config = dict(
    n_layer=16,
    d_model=320,
    n_head=10,
    n_kv_head=1,
    head_dim=32,
    d_mlp=1280,
    vocab_size=32000,
    activation='gelu',
    norm='layernorm',
    norm_place='pre',
    norm_eps=1e-05,
    positions='rope',
    rope_base=10000.0,
    rope_fraction=1.0,
    qk_norm=False,
    attn_scale=0.177,
    bias='none',
    tie_embeddings=True,
    parallel_block=True,
    init='uniform',
    init_std_qkv=0.0628,
    init_std_o=0.0111,
    init_std_up=0.0628,
    init_std_down=0.00555,
    optimizer='muon_variant',
    lr=0.0105,
    lr_mult_down=1.5,
    beta1=0.95,
    lr_head=0.00708,
    grad_clip=1.0,
    warmup_steps=200,
    schedule='wsd',
    decay_fraction=0.703,
    decay_shape='linear',
    final_lr_fraction=0.0,
    batch_tokens=262144,
    seq_len=1024,
    doc_mask=False,
    train_tokens=1013000000,
    steps=3865,
    dataset='wikipedia_en',
)
Each number is 128 + 32 x the weight over its row's rms, rounded and kept within 0 to 255. Layers, rows and columns count from 0. Numbers have three digits each. The size before them is the row's rms in percent of the matrix's.

# layer 13 MLP down, 320x1280, rms 0.0497, rows 0-172, columns 80-159
100:108139088091114137098140118037090050149148126143139121180100155072090156162146131083143125153111095124146100142122130122175159088147167176122177121137178146189096121187132107127139144102177099115149155121073107097080138155099152157126125129
098:120115115104117143160135076083197111145082141154116125137146191143146174168086078128071124101134107059134142127122074093107204153102118105094162213132075091096148167107136113141117121123093171078145076135135164089163122123097139121117175101
097:137091107143081168124093181144149164161159109119096165078121135121106163161106079133144154108095171167148142103158110128134105113132138083059089107177180145135120182086116141135120160146110231171147085097099114140133127133118147133132133167
101:149082121174107139136058070146129182106120133133112140155131130045164130145144072121105143114128142135094092120160182117123088186161143084141113121121114097092107098148154136094166157132125109102080171071126082168113062161053150166105125112
096:149171134079132147131124132147163133143079111174088152127086144169105112096147174127125091112132128143134166165130097114081129116118122174154146187151091167171148104151192137137086141166091161103133145111147143089108123153118114151167157091
104:198139151188159132117151165063116111112104165181118140179144111082096090100147056108142132144116150169130095068155102139177089108096119126124113144154145117118110138132150182075152112138149166157146090104080147170137153107151107103152157130
099:130128115175113073085105121098126171116175141066081129184171096099143161074123140080126095151115160139084065157116172068091096121174094120145171160109118142095115128148164109116197125102135089094148134160137132132095141150158115142099021128
096:134137123057141145137137140161137109176136123057121096124142050097122107106202199127048146126114102096085138155067164178113138110109155058108116099164152170156112126136146074141128134162129098087147150118138174123131095127134125145146128123
099:127118180165033146149115157149114156115107131092106118078162165118094152153126134168121123101156145171179125138105144153071117108139134110148146143098121093090135108063155154125208151098120099105125156132165117193123127186140071131156133152
099:118102125079128119131143194097175127149171146158145149127151171110139106111092105092160189075136094181126118107089103118206142183107135122141176148162134186124176071090156140133148160103091118158108107102151104126113125155090192165097171117
097:160088101170136125148177130161100137158150166122133153113115123077121160116119143144138100214114093153149190122143136147136137174140124115145134153123055098074196097129143124166106128084158115144093138133157117157147075165124124138097124124
102:117108105130124133090180049098210144155147142164169161106087149136136129086196079067115124123124131136127185171112127165184104141151125127156104152123200181110108106126104088080184164136124105090075115085144140118086193129140159118087185147
098:145117154143173138165107100124095106110111102142099102118176113113099101124181094017163094135111079116181135159114098123150097108142162163030132156140149132110101166148032134166151108121179160139180115178129126151060175112112068080119104143
101:138156172147115089094077091151104118153118150111116106161181067138160151144166161170133167190147084132146175112169144095185101103141079143075117173178133125109051140161102139124122100175177097160146162109110156114161193076198105115128164162
098:064152122180163121157162179105216086123069170110156098115144101099130161086115177128082134097076162099142054152167128168062092158131162122141120124165130071122132145204131097140124143063154087116099166148172074107149094156120191118103156093
097:126106221156087101126086104148059135149142119067166147107189133217112125174149179132122185140106095124161111172182152122147085112129109141057121143099136139136127157103131106117128113111115154092118135112128136125121139129124116156166142108
098:142110085112157130077121043143184127162173155083196156203147163144099103187151137084211152115218123065116069108131091161140145113121134090080130209098104108057103103104096163096179134110097195173106138123089136130104151104114098157096114206
098:146127119083167145160089175110116114122146172156076143151130131109130206125133162124081065128093099148089082135138081111143108145156114166100105164174153130099128124151159109197154138166153145127137100133113116078147071145145122121123127173
097:198156121088108127165086122096147151120132142146092105124101124066132087141135132208126134167165131163166154142136120138046098133097124086163075123153077088057074130099184060095102137131141182148105106143160162171155108096140118153132102112
099:125155136111053085137138099099122151114136193182109150136095086138128096158140082143100170124150135087136123107099173119165128138164126094113140069156135130187150133094070180167135115121159095107162125101141135089130091128111128071156122113
100:118149152077152074124139178181129165165106150175141166151154091092141196090098127106124116050090172108156181091157139126091080114161128119087147150161107094160144092080136143144156163104141148103068106188124144047167088169086143087118135146
099:134119118115086164119110123101154109112177056092143116163152115060142165133157148154163122139130112146120121181172089150114153163143181180021115081119131166130138077158157149169114091123126166155087166069150070103163163139145130155168090104
098:120060115139093101096145100091139154105129148163074153096135107141088176101135169152152120053160109101128115159090088185169176154120136155154117135119192106090165177148130136127101163142142085108124075129095129144157132138042106080117102164
096:172092092162134066151135062156068113144168134061138136081097127070178108145072178091130193113107145082089132146152132162133125129126104078142173155150148119131107143110090171184105133107182181087096098118095102124183150093085122088120099100
097:101138070158119130128107106119095139144161127133117130148133107148138167141189194146140079102143097182150116200175167139121164122129104121122132149158122202160177113101101153138129139097118121134145120078099165089077168068065082131122136115
099:121196130096120154158081132158100120106148168110134124122125108157122130129153162106125172111125191148131154086210095118075162099153107117111098164168129127148156107133132048129136101120143079078152140113048096177081153157146121089152174179
098:145056140118182124120148077092085134119096078098147135086119130150135132138144144127082219078091133103086128158154142118135135156161188116106076218082140106109133079125137071166130136110080088111131131094146124132150162148203113082097148141
097:106165133106129111129138123150140176129093075104124104098164127151174112129191114079141133106092178163096144146132111119095176076109151124091140168084120107131095062116110086070126129148064113070105113163085130136152138165174116175105143146
101:141159125097047164121087140132074131134113105127164111121115104135155157093084132153097093073162118131154143149152125171075123146120074139138093172121139139088169143120130118165193166116100059080133123105141162184078097121088140165138072139
093:129130116104097091071110091111107148126051151125161112093121112102079137141110183154166115138111122093072170118109141175177130134188120131131129168158087133143180029158095155146079103118182095134126146102141154095123147109183171087169109155
094:099102155155062111131138154140134147174073139171109151111115141178110141119111104150124154086074121125104171103130142122166164136129152027128114128122114058135176164148055126177130107116133116150205108116158127117107120123106135123133169110
100:191098126158083063180169135145095119171145162134132139149125148116084105125150142112066145086100132158129114088161169058084169124163116128128110139131146118152136093172156078142141087093086147108136106124181138126072091114133145071132146109
096:164096109180170132186169090067146150138108168203164125185155111059126091124098129069112148113110140140121134101086177105076139152165159149162156167135042177129119098149089113167142142116161131094094121117094105179078104108121123138133149075
096:155179102129150156178171125114173165146066057133165119139081134139137090088136094155147126123119085161099128092137125202143107155140098133120118112137134091136121128137143126150102115148106120111179139081123153116174128150169100072138120101
096:149122117147188121084160139179056147096082065147151112212144117159126099094099127125168110121113143125125139123142154101132112113131141085106167083151071116183042127066068167149141138102127135105159145079118137114163083157087106132135160160
098:179169171076126172091099127149157072148127168084113121116089097138088124124129137068113132081135134108140142075077123130067113165153089153217149135129135158096156108168216116105182116177188114097067167131144173131098114112078148122082116169
100:150146099178130149143209107137094132093152141072129101171112153102133136148108131126112113158139095120126093088113120139152109127154132178100118109178095126045117132164145064088161111109157141132137178102123172086108043153072119140118113155
099:104133167083195149086111157102100176137135201069113076099074110170133127087061084120133129163118116168142114115136143096146094154115095148139106099120119142125165163109142074156141134142158151167154157092144135124139129189111165135136089144
095:168156113168105106124104171166103129106144159184133115129107081123144163118154125117130152101140152102116117149150140086087147179177119164152114127084098176161054152090110182073062138139086099132141115179156098215125202150152096093125121107
101:111147109087142096132094088099109147126180097124157171168124106129098164090045134155156148173115129149118111117101103124170155105090153143197164190088124141156117123107117106135157092150138075078143086109130117202108131148093133125103143115
131:130107163139160159131143172068112116117086115126128173115152116145133175125135136104117121065134107145100088141101169145108098175125164110157072192122112186157210134154100137126081155146093165122130092159103147142141153103169113113122129100
096:142172109079107132120127086177091153122135126083142151158129176125110154145133120147166152151149128142173124139159135162158164126169135109112162102142110148211152171108125072095077172121133120154122123132116134109181135096131164154173175179
099:103137089167119120133147157135090037093187077137133131124097096148103125155115088126133120113122124160132139142128165078147118184123135148117088059150114095128052113141180103119164140191167103113187141100082082099099153115139135138172117091
097:175174144133159178146118090167156086111151144135175137088177116154121108137044133129161108169096108112120104131091127117153139158133166169108127090139085123169124088179142149133170122107167111087117125094071151113128110145098166122162150095
099:161087110120126122043108124137145109119113126183072111147166087110145128141158140108135147106140145117064102105159110135120127126115069126129116124113143187131104140078142113195085178103119092105176074152149155124165157137117152091112165118
094:129143118135168144113145095104052115131170143056121147152112152160108136121080091129143106097120138168117073124118097090171127127144115099099164135175133155172135125121088089104094143115097043071105119111145132098164073140141170116124080093
096:093123085061106148105094137169086165147177161136148083064071067179134171140128155146175082107113134153116133137165135150119153140084153158101131136127108138071087095121145181145187139119098177110135070145124133123104134153091136181125141166
098:073134136117170137164078126123181088094148120061123116100105184137161037126093149107102108157133112107118201131174125165103125168154118122101119105124129136135172173067144151110129152091122168167175140161115101091142082172158128094137118173
098:111101169135170172110136126151138070172105176107112164084181121121162178130106203146107151154152182146108130131156149103202159098102121145088110112110129071140070128130147125075158161198105145104124152128125133141163120156138056163164105118
101:130072162120169132120141160107131189169083148175079128113140137133150164178147097084129165140135177159079109084188137149124146108191104125128171178128178168087119118083178132141133122122140163096058159094134107153094153118086111140147090136
101:086148114114093135067141199143110149087114099108186146102158099153107073140105136110134119116159165128138101149127119111196090138086067171161125189179144106108153127179154090138077148135158137101156140136104109142092118126196119166134112165
097:117115118117109099118163176197161079095066124139046150065114097153167135147070139137146123091080106131135089142112083131148145130116167063126133120164171154163129142103109148202131140128138093115130060150116153161134088105123162096127113130
103:123170174116094111139166108158203125157175194115159133179140075162124131083143110149157080136104106086149160091175120105181129083096118124136161093158134171144146177120156146149114107107093124057134175109096133069131145148090112150088109065
093:141105122134105174114111146142139120091157091113112096212160091140101133128091059189086084101154153157172163144149133106200125086121127081131145082137085190110136138107152184133159147167159185123107141127089117163150101110122116157142127051
102:130130170143123128172161094116140155144155211154123121137063103114090137133120090128142144116144160206117117151105092198122098164181160098174160145127123137141142136171096112141229104144089175134123219129133016167157133167210227031145126102
094:177094141150140152176088122159138129154085142137141105139154110192122109091100145120181136145138145130082134095088124140171100164093131101105144125140116149128154142104119173133108166105118138110100137145126156160154139170141092099137158226
095:064131090199183070077118123079122116119196107131087158120132190097180143074135138157166214085142104047105180108198148125153134108117155036112123133116066147100129105141104094142119105137195107097091124134159132168112107091082085156110126051
099:109175019098155128060140149126135099140178184142147120164065124101146139062126070129112112094129116113104160161132096108133220121175146137154096130130149061122140122081063111109079088124114118191156113126093143125108158107127164067151095140
099:119147102143123192183149149146109197102118134095141158066114091180140174090164074112124119179176176133114126134129141153125095074153115132096143172121110123090166133184197088100138166093074163088153091157144144153154174142174116140152145126
100:061195131161134130048110096125087084115156143124183102136110163158127154126124096194096120134133144156158125169122204169101152165143113145102174109121134138137140142075062097132108084095069146116152135147178109137118067090131097174109135170
096:116212168139176141119142121142143055097121194143147060170123052121104098133101087179117116201124127094107113136100129145130105087102110128165110168122104142108168150096090155126139084152082148129136123144107087138121110134133129099192113107
095:148106142106187129111062160076082152124130132083136145164121148095154142140055115121145089128167145125128119113117116152000128178165086148217113103132161162147096107157034082131114108112091155160103084097122146127108168107163179158116108127
099:053114133171123146181173107138165138138104105131114085123200140115114099149118134165054129113116155124112143172079085148106104084144114156148115170120166103129115179076119112132093158059131116146158150137173220172161100115151124132126081121
101:140148133080076146171162104142095096115134196130085127116053122073141123118051129142139123149139131149141105148204171104126123126166067094037140109086157100132133161110080080165124113128086139137130103122108084139118147134102118119126138118
100:102181156136155146106095147192155122082137095120100184132109124088127146129101084099164120158170112074190146109152136135117110110135137130077068137162091154117190116126123140094145093124113127157109148185161166121166113172125180064139141084
099:078123162078173079127136130169132117093136125169087132130098100103203096114138143147052167109186104145150145123138164095155148146054128124159118135109178091165225147133189123112103124124122147117084164169141135174131081105137123136122150117
097:145119104176115073108131145106181127079117113136127102091125144147149078087112078118240255163150110100150107149142135099093082066107132181074046148212151118113171133097140078009167092139138172182134143191193077147096195134106173135138086139
100:221110141155121132156117140100153090104111094155066106160112199133121093163122123158157141166125122200103100199123129153123099109134154096164137126152076121053045147143101098148120101129162170102150007098102145089150133151082104096123150159
101:167103166147149180139184157160157110095119133153161183171139124165105142053125083107190121114099133178104097157141122121136129065196090145148117144144104072105120076169133168085106098140166119097188115073162126204109175159128118139115117158
098:155108122122124156131124165128120150082138167090129098108121135109182184107170104159078128127130131132169112120089112119117136069131119180169130169145114113117145133154141110118127137128157087130099124103167202110094137111131069144117106071
101:178143149118102149110154123185108102076093138105080106212224148112082102085116109131111139107165120136160167124128186139163125187173137143155109130141136134097079163137108162162156138077200151152159100140146090098134128100126199168155142144
099:126109134120117103112125132092163131096180139180081093086091158152103118119125154095119155076102089104084077145177127133121167147115155038130099121123168150121118126166147123094139175148127153088084150150109128155182116133155184117099078153
098:117148124129108157146128152107111113119154150164082115082129147148182113187116117141119123104113143152163136108086132106127135097089126152109110077111049133154124141078160062133104125168148150178103138144114106121150181176120090102127096152
100:147101160157139079195161167094161137127167146141075139110136139119119148118096088112169204140129122137124142101094126144184058135169149143094147150130143142136092167140135134120125117133100082106134095205185154147153154094085179126094143161
095:114169145116143109124087066140125076149093127161166119155165114073135119185118104148131113203118157101105154193077141180161152179120112152105140149118121169120099127095105110107129095153164114111171129116121115133141139115152130173117133172
100:146054134148154139108138114165172163071138109064119129106113091138116069160189108144124146113079143161073139135109143146115117188126139111080133130143135096195117134136154100117145141132115119124127104074106167119141121165126140101141140136
098:138126144173130119176105145160149149090178130117131172132175159155155130130115225122158099148125135153126133156115108134125126155128153093154136057127158128118159124091143174089094112149151170134165132119120071091118096086066133111141115133
104:098101178116139058133123125113095120143139125187185124129089082176144126168140163134145063125159097146148140102153084136133109078103076103158160099121095140117104093142159160070172124122080078115145122174096110110190177132129037118108151108
099:101106115117064088151135152063100123106155133093128153136149091095149081150055136179114090135119115114120106140151161142219102112124158131078093129184162126150111130089082166108179135125119132120115090155162131137142117118132075104141100082
094:145147187119124100179165143126135159137119083123094113112148155121133153139157109136145091129163142076116088138177115169097126142120135171122086111130134112104116102123092085177112090105089102147157136138087100113126067082126152084091114130
098:092158107178131163132129122174183120123133121098168152203137105125120207154142151133113175146140109103090143164103126158127151122117101141070085176112123143136168089095143128127150125127154171130142127135123071075092073110121150095094159112
098:127151130118102145118146115136144126151105128130159156163130151154196146079152111137100107113116170120124151162104117116123149115225088118143096163123112092129102063167155164174080169086134126122167202149190159165156119097127114166151093097
096:145152169129092136121174135148102135146156111200116108201171152107111127138177100096171147097142099096158128140101159132089079131117124153108166112191126159112179122168113106100143114125086132199123159163109133114103111176086102123060159078
097:142074127057155111060083112113108085112154168133086051098109139152201148104098084172100144135125101099164141148072095152116086109061147169047110149165110077136116061105057069183091096097134143117089158117105086104177140171116126193134095129
100:134109076092168112128116098144136150143137107135151082126157054105164114208120180061111165154136144151146121131095080126137127091121145130123120105206130083111107160153156155123151122113182046139156090101128146126114139072137042072072120115
097:129116125168074068096153144111113121071117146122084133077145150176130193116116121097097150126142125112138142124122087121175126104140134026108120080102064122176148146122124165094136119135180110125095079125128126129062197117099142142156129128
102:135122120108123077126172143097089118122113138124110149112113182118069182109155095155099092160117111118148150130099135133133153140109151173124171102070116116076136134116119131089117154132097098114117120094132116087093163149159055103160220118
095:197089101183114149117110080178152110084074079140167178161174130200150146096088097059210121105133112101104093113177091104097112069152112153126123153151153120136118121152097136128074137172073081119152116132090109144156170101138143119120150132
103:161167149117189099126093120112129145163127163161155106168129105149089148133129098147135104130138129134187121045074118105116139160090198172126118083092151104124131120142178126123152145132107146132109106169096143080109139161115156146108136118
098:135168137135153156126187175161076083176179136094063115110142217118149109142155174166138118184138135134144130127110113176125184174110120088149105129090127069185139181158147112108150147140115159134146160179107124100150151118088136090149110110
098:149164083122136118130200111156152111114153100099118145169121167088155065175112066184153102148111106127084074130097129122134082132163133078169097124119133142146196140137060162172087154133160079155117113124144135124095151193135163151150175109
097:124160121141122077152127146119113149141112089089171156154146125147142109169193080130172145071112139106091114122122096138099148091165122067096105137146191136059120165148089064145038116158114155133102106128114064203132126094169084104147168201
095:111107115132081137133072075157163098138102222125145147162144125174156119133122091009081136173172144127194146086109134121083121116145118144074130136154145167112075086099123127191140090117126062103149151134179136133126028138099136104101138158
097:120105102107100079118105079150100119135134201110144102148155155116100135107092185080127152090110158103124154153133162128106121177173163114109133164158122162094149115189144140196156172098113108157133064168094206084083116206071172136087128142
097:132109075124061113110088079155142142122138093151087125165127131110125159130168081181098132162139170115131093149138119146174122156126150139163103143062128156099165070142075159078074095159134117154088061101160169138128156139068136110136109136
101:168191144168155111202119127063121117105113100101138139098078150157110153147168122151094154131158130083173123178130111090128126102072175112149144167118079120109112117073147104138152088155180123113107193148127071159132138110149072083150161104
101:122117129136166094132091163146175126183136153146108138127094118135157090175119078137069105111126137134130171079163130098155113116148099134089077115130123106156118101147147161157111125132176112170131082157106112098162112158140127186143067136
099:119181108155166088081111154140172078112136121123112165109122122173143131181118100148095112129103104116181158126103075096074120117176167104135169100138127163138108131124100068112120143177115151193140118104111147161103157085097116120120153123
098:143140133141131119091083122117108133154128119151090095160127061140111112123101073103135061117140135076149098113162122129126128171108060106090116115105183135096125115103133138129183099098152102113153142076085141123123091157080131133106171127
095:121142168143125206074077072164059091167079134183150123172095199193127130177139135104209075161142140087125128134124143199220039120123155144166192086166147161118102129135159137145101116150073132117096171174110132147074088163150103137116178122
097:126109154150173127102148111078083088129124079110104145150164138051151182137143022150154071170162151084128114166119123110137093146119142182084126079097152126128179141117159120177141139093131144144159155155148158099073129103093139119119087119
101:152125138084115163130179121173128129140090132206116151152138130147132102095166163102127161155132142113102141160154125101124159139125201112128125094117142151130168130174187121110083108165121121127137168148119174250147155090157089144168117171
100:088135166162107152089087090145145101137116093099114131133138159122115125184147214080137172153134120144171123123147139083171120154118154168201176158179106113153108180144118124095063105094132130143095205136145137069151061171119215139122118147
095:172138112136138177123145141200108140165133176130133103076135135122113137172160174070111118082127103149110118141177159118076109119119110129047114120107162142071068163115138024098094074123179217131115073168151119157126153086118156129065167195
097:192065132160121155147079159149214097166148137098100142161155094178114139145082114150180144087109119131083120146150150149107034148197119092143136056083148119130092141092133091103098150134131133109071132121121159151190110114180116142110104093
102:122075120128083182177142132116170155127164147141159150168147115124058107090121131057144102113154105208091132145182144125123151115158114147130188146112192116098122137161145192133125144129107147159169193070141102170124150083187164135154113170
099:187187109110136102130061108152177083114163140153131133184074088094108099129154144090122128134156102112092137127148173185136166125092159099092115105082110147158095093159110137111104120137123146096128143095129129121192137133097118090092131140
102:144101116126155171148114132164175150141146143127175153133190107096148118122164116089183083144168144158091131120119099202145085092159140103135119106184081138216122099157073159099050129137091124086108164139207166144137114152145079172130134158
196:127041163129087157070154111130119127108115098074116110092126185076087083126152116103090176104097099121173126102127111132085102159126157174134048119148100129164135123090152110084113096080149201112103072141136094126111105123088111113087132112
094:108124185083165169123166111151193101118140120094135081108108115148112105101112143119069140108142146102176108171152142117087059133146106127081146142175169125079112096161175132131113183174159133080155117188138168128139129116172061145133135111
098:160051142141089083089145110168099133137042135112156117178124122116102104145159160098085142081146095170151103170147148161144133063072112117091147143054135069131114089120077116153129100176112121113126133146115147144141141145172103149109135082
104:152114125055114092122075152160103130148139140162094110072136136135121116158113092124177094120123159155129080093182136113080103192136107161231150065068074140155105177137214164119091170145105091171055155100128104148148108122113154137130156147
099:130110118145125172118179170212124150130095132167121154227185136191123121126095165154114172109110109136109143125151161081101163137143063103145115135109140155110132129101105163197106096098123174119183141120172107099132155113199065095159151075
100:092145114080102099100152105143108161163126068146094101136163071107155121088057138161109163074159121109104168125152093134179153188134203096143119158107116089154152121150116161191121121157114114087084160184102136147120123134150142134098152130
093:122091118149103119095142069082120180065158059154078087150167133070107138081162133124109071049132135119212141133107126124146132135128141173135100079129104082128140107097131115142131097125100107120149185067105186121172129128133161137155075131
098:163144145111140109144136131138181152147083123162123172119108148144161086116132153107072169113187130076137152103178114119154127113160191110155107075136085078153105094139183124132116139167140185177160194149158182147085114153061153107118190205
098:157138138114136167196143113089147132153176092159141146100173106085139096153152135140095148156093139112139114173139130121177182068129122142129063133068113191165166152174129171150127185098161124065158131054147101116112138104150100138083184129
097:170114140115160133115133067037142130099111125154151177173135156112170117134150158169154135109143102115125099148131109122088142131212122182118091165116182166086115068118147116150067148132143098141195111183152134124136082101127142122150103125
095:119147153092159107153127150067137109087149096151075171113109075128142147147148096172147079131164144128089142141152161182068097162152095089111126169145096064134090140212089175078161186127118132115077068174054058134186142150135144117112133133
097:155168118169173165125093079048151169136141058149111133088139114129162158161135088142084112097132165116153161162099151139204103183169139129108149139087131160119108154067080076123213078090140133154084171122151082143053156123195138147118152083
096:111151057107219101050181140103158150207118088077115072093134155121099117103147186121136177158116142134157123126062125104100167153080114107122132138101117136126096160163111176107102148066109121114127112142104118117112118157107076134074122132
099:142096096163113151077104230106095141081090127150154147120161145111147117120073133148138137090111151137150104156116115118193177152090111185102133155182169188101149141172141093156147096145187093100182120120122138119198183119154130120129082170
117:182146100164155096163101126209151147080155108110132118179161102174098066148158112178062136245051196044094150148141132131088117146161106135159133113138094144134122167129152142092145085133109094139079099114145081135126077143116130117057140080
099:139128101076140153163142097115128104133067061128182140106095069148100079098117069146144064147087198096128120126135117081097165147102121147166103081098113140180205115122126133142121128117131159148094116112123081099191126197125139087116090031
098:138139089100137106138079095109077184149075165121113140125119184090154137080143087166075137144136142120117073104112122152139181083111183101205121071037125127140120132130067122124164143181166055131111157075222198138103110104092118167124142129
099:090161125107137136128152142145146119159050068126075147115079095129164117101136119092128128119192107097130152079140184087130118123092129047088201152109061095167128146109119141126131104106131162092121107115068186135160156094156139176125089131
101:092138165110095132188137117064126170086118157106138099121127145167130100114121174182100172192154111105102165096116122145122127112154065141080114127178063154165191109040174077104120102130161163140105137078100147129153130113069140181110078133
095:118148119141187087185112094124184123095170114137126068100130107050127095108165080088091142186130150117145157148136137105146067099133163135181118151165104139181142154166153202101133158120135142138099134107125174097121111121134179198112113104
142:230147138103157149162117091148099089127166177140129098127111141145117088132169151126126075091154149175140149183137157146063132112116082129130142134130158123207138151165077160119152060145127135165137132111143173141082105167133126135215085131
094:085129130140148067144074105119151094084109174116098165108163141115101127116160094159045149097121161144158092116133122101055103115131069123089099044139132171125177172138110162073157105130177120122169181140149108138165159126098085084116145086
096:112110142214125109139122125112173102121185167117074143079112117154093154084110094136122076154146088172099142164133131109131122151146136123122110134135122136094177098154111110169150099098082119129161140140103139088131152193133229083105161166
101:136102123165128149096097137085137092102076114073149105050099165204106127103170174093180135161087092148106077129101147115116161182134089138171163120229089134051181101079072116082107117067127092133076120103177098100154148048143149074206165186
095:143180133152131116154144127063160179178114114108132112165123143103137105104160129152183131170140087132106166107149121116165167113163103150159154152170111120106169126135196133061113146104140138216164158089100082160122130169083142097118146164
098:142160072132122124163117136042067144062136130088139134111161078131144147134132188131110095115126104134035126162124127141151092141080128107150087126143206130001046120150047133161112081124132142105137117117080113150105106162067082133117121130
097:123195136145062143124128199115161144076132143167142086116180142119136122168090099137114057199150141085136101106137124085166140125181156120168158172090142145162196078135146135121097189118164127180089126132114117158100074139176111142132128113
099:189070101154115128204187128111145207099090106101188124120098120113128090108149199164157134114126124170113119079079126138106136111055182163113086085151085160125126106107148150122130119163152097119157190163162172172141137107106135111128082140
100:142167134137126147141120090158136163187161139127189067159117116115133139118200128111128125088086134150144114073101076111149104068114140115145079147075147112140107128085092107143129129112128129116168138129136144148084120099148160094120161168
094:157115108142100136118150118144117139113134063121176106121082106107100177102161150144146090159201124115207083135097140158075135162169133153095134089141081114098148105134130064113088109146108110145090114098104192129143150132085124093115125163
096:154141129142109190158089118067164121128129159057035149166141164174160080169125117126120134102148129146139164139084125114055132125163094120112136060076081151113074088101128123080150104154136070152155120117214161108176072142093141050132124133
098:124139123122155099113162119169151139120102117102104103143134096151145115166087168153131114151103088112146150139093113127145133125166181148138127171142133193114096095103181111081156160147083110135120114122161087143136099185123123164106115185
100:063092110134147092167112122100150096179149156111135152118110135140136125052069122140112151138157112141127123108097138118125135211081083089120120120073160137186130090122116139209137144136149167081143129146119163141113112090073163148112140133
098:130143166120165131122134182126158119084117161158102186133129137095112091136085139097187142140107075144130104124130112137083152099114157122109136141099098167090144122089118104138086156107114213137138130053177107144152166208158147101151105110
097:117139180136127146108134144055132106098137101136200154162140123105137076122120110181138046154169089102119080104180109134142122124144106143100156152106147113143147149114129144156091168135149144145140074164128136080140135082134122179103081124
099:097188131155118127094128113131173119162168173060131111098119178126176147153177155162234085119137133070120169103109116116172104122131130149140156141128156136231125136109192138147113127122149140150159130150074154158157132130116086089138102105
098:140185127082128138074143086130057127129136139136170156163093111108125142114101157130156120130106129146133136087149127166122111061169044131169121138161159119190084139082026209136139109200144093145121092179091172157164136111206188080146170150
103:083152065125090137105153097134122129115088084132093129106175141116158119131111153091160187160135107149176112117098137097133120141086136153148087080167149211097067151185104148172122129155109103133168086186110152151094167130103119137156161189
100:090085119094115116123099126052112125084115070107140141112089126095113147140094108103168201179123156113054109125136107047070063132137070097087099094121169147117192148119122159121130181149122079123085055163086135186106165081168087104108124102
098:135127121137119123139146129093145096111150096040161153172138012079111110148166087123091096100111142079121111082167143087143117111153136139146144083152143202121085146139132122106124121155069137205150147094160056153144177124161167139147060128
096:186118159088172055150107157153149142127133174149177204114141098118105113090105173113107107116131137096113135046129129200135177151121110082125099135119097158096112084106078152147147081086135106161123147091156137062168198123130143131134140195
105:071135126103054137115127164101142168116124116117083102118168123118152152110089181115099081159134111164121160191104134145153152166142150148115101115122140084129148100132101221172115129143089155160145152137193175148118103097101116141142114121
099:114154131061174143087130140102156104129127123130137140140132085179071090130105118118073138124128140129117151131104141198132167181112095168162169120131167151147133120116216148137077122188158146148107157177163150184128082167086107069174119123
105:090119137122166121212112125144156129171128155145094109108137129135143182080160140123157105175121153141174128139100150133175128142155111105208130080149095153141090110103118135145117127122103151173084107137155155120144065097132164156129105088
098:134171060146076127132167155205121129080115146127110085161109099129101114174110100199172116125101118137088154150132118094174151154120123129132158156141117112115103159196105126115123096130107112071158102086099139151081157098141148134070110233
095:077095058120127134124124147193124102129126133211111131160119140176202165099128133148085056129168063169123116105126159158106165141087114169115166158188164086103079133157119104081147159152130096091137172150118092122165153112091181128130158115
110:149086147126098094189168151038217107070125138114168063146155133143088121096130087077203188104078171154190182062108156136148189138117170086202128197117124127115118165187083138132142114131144157150134153116072108103138125097070157153105127137
100:109130125135138120110102103144110159121122155094172126079117162126142162165142085106082102152156132205165103140115120168141054082156122156177140085156142082101133073072156173107106188110111155140186134136157093085099101100132118132115134050
095:102114103140142143219109137105128211132156102114172084112155096131158120091109129143172142155152140084114144093139104156152101133097123200132142131116069102195149185167137120120152128143158094136078117100104141167104168083152145087129148121
096:160123162146086163097123107132140113122162156133132153157162077090095141185089073126065173162105137119186136135153148118163116176102111120127160127129128125149156103129189084087156120109164122157134118084143181115154121079200151072163089142
095:134097163068141150160166095086113102140128149112134137142166143138065155110138185119094136121121117147106134182103087160130159113163106138096136125138219110122166144130121083114124153166085149121178121094097113120191124156113149121178158150
101:101136108112143119140113046128107098124117114180121137113101181176166121110154111086168108134036153125143093156166088159166089103080133132110111114065061101176108135166153127130133106191121170154105149152115118131077171066230131116115146172
099:149123051125105119101105104041177131133084110096146156181134156156101125075155142094157157107074133102160094147158122130151134149131137073130135144133101227173172102141085160153106124103087101089119128138144088139150128074185110137138114154
101:118100146161036149098205095163158115133100101106167103106180085098107091145135146105170135158106138097118140115095152103081123167170158098169096153143125140100106140169177126108177200119120109093112138177116116104084131117115069187111084113
096:167102078139129130129128094145130207144168157103109139105160146103124130148155120107084207168100138141179174103118143115111117161092112116168177050115117149157059161149081150114137142061132120131152134109123155119110145145145142141070108155
099:088145095116137135124170181149096119140202159121088140206076094059135140113034141132106128135112157133152074085090209104172159184139139106152134063133140138138111166126112131092125165110086130137121150169095132097157147097161206131124141191
099:078147177067105148143160126137125153116119116076097151123107181122174087150088106182152133076134111103122092135121129148099105155132135121143142117157122129166192176113135124163124051127163157054164200120124096032122142168115129130166084144
099:131154136088231096109120165181114123096124118118167132118114093171138147170160117140148153155147078062098151107105165103173162165189137102118120135138098146139163077137097140161135189056114135129084164127127107118124073103175071142129119134
101:155150210151147125164142177106051093139190154116120131113095136140122084126201195123110092092110129168095119146158120172130101133113092134109138142116147082116078142141141120080090140125118160114176119161129112154087168104153159187155182163
105:151123101147134071137092151091131102138143149066075096135125179154120142097150158104088094129146121112154101145178074181153160162133047122152095143024161135058150096156077145129136121136136129112133099089149105141118132085103133143134161158
102:099187138126186146156089116163118085164133115153150117152127155145116115145175071052137142108097149121125148130117104144157138170067135085093128180200130091166179091156125149164144135174061108144079134088115152157128135143178172170136103142
098:147202118101142095127088158148119147149150139137118089208122116147160146128078100147144082193124103165101146109128121142134119107165076161123115158125129213096139126125145178110138104129201111129145176129094154129086106146147137096153173138
098:088111124147194152149187154124200152139145098187139112170165126156134150137141174178092129147124105080105050080196155084114129093169148175115088052044105098132131090122125094096124115086094088120100200187177103119152091059104182165167142139
103:101090099121148147142148144104093123175081146132180054124116129128121136086167157181142100106063141153163203179079102161155175118151101113180136170087128087179133140127135143148159100128145130139164141088108133110094150145180093124185102127
095:099108206082067103146104128146084190127156116102121139142153092119133128169164111085111152135140166159115145095141178111125107151086174137172121126076152110091143119115138103127159108142165147124172127118100112077043125166179141115121156152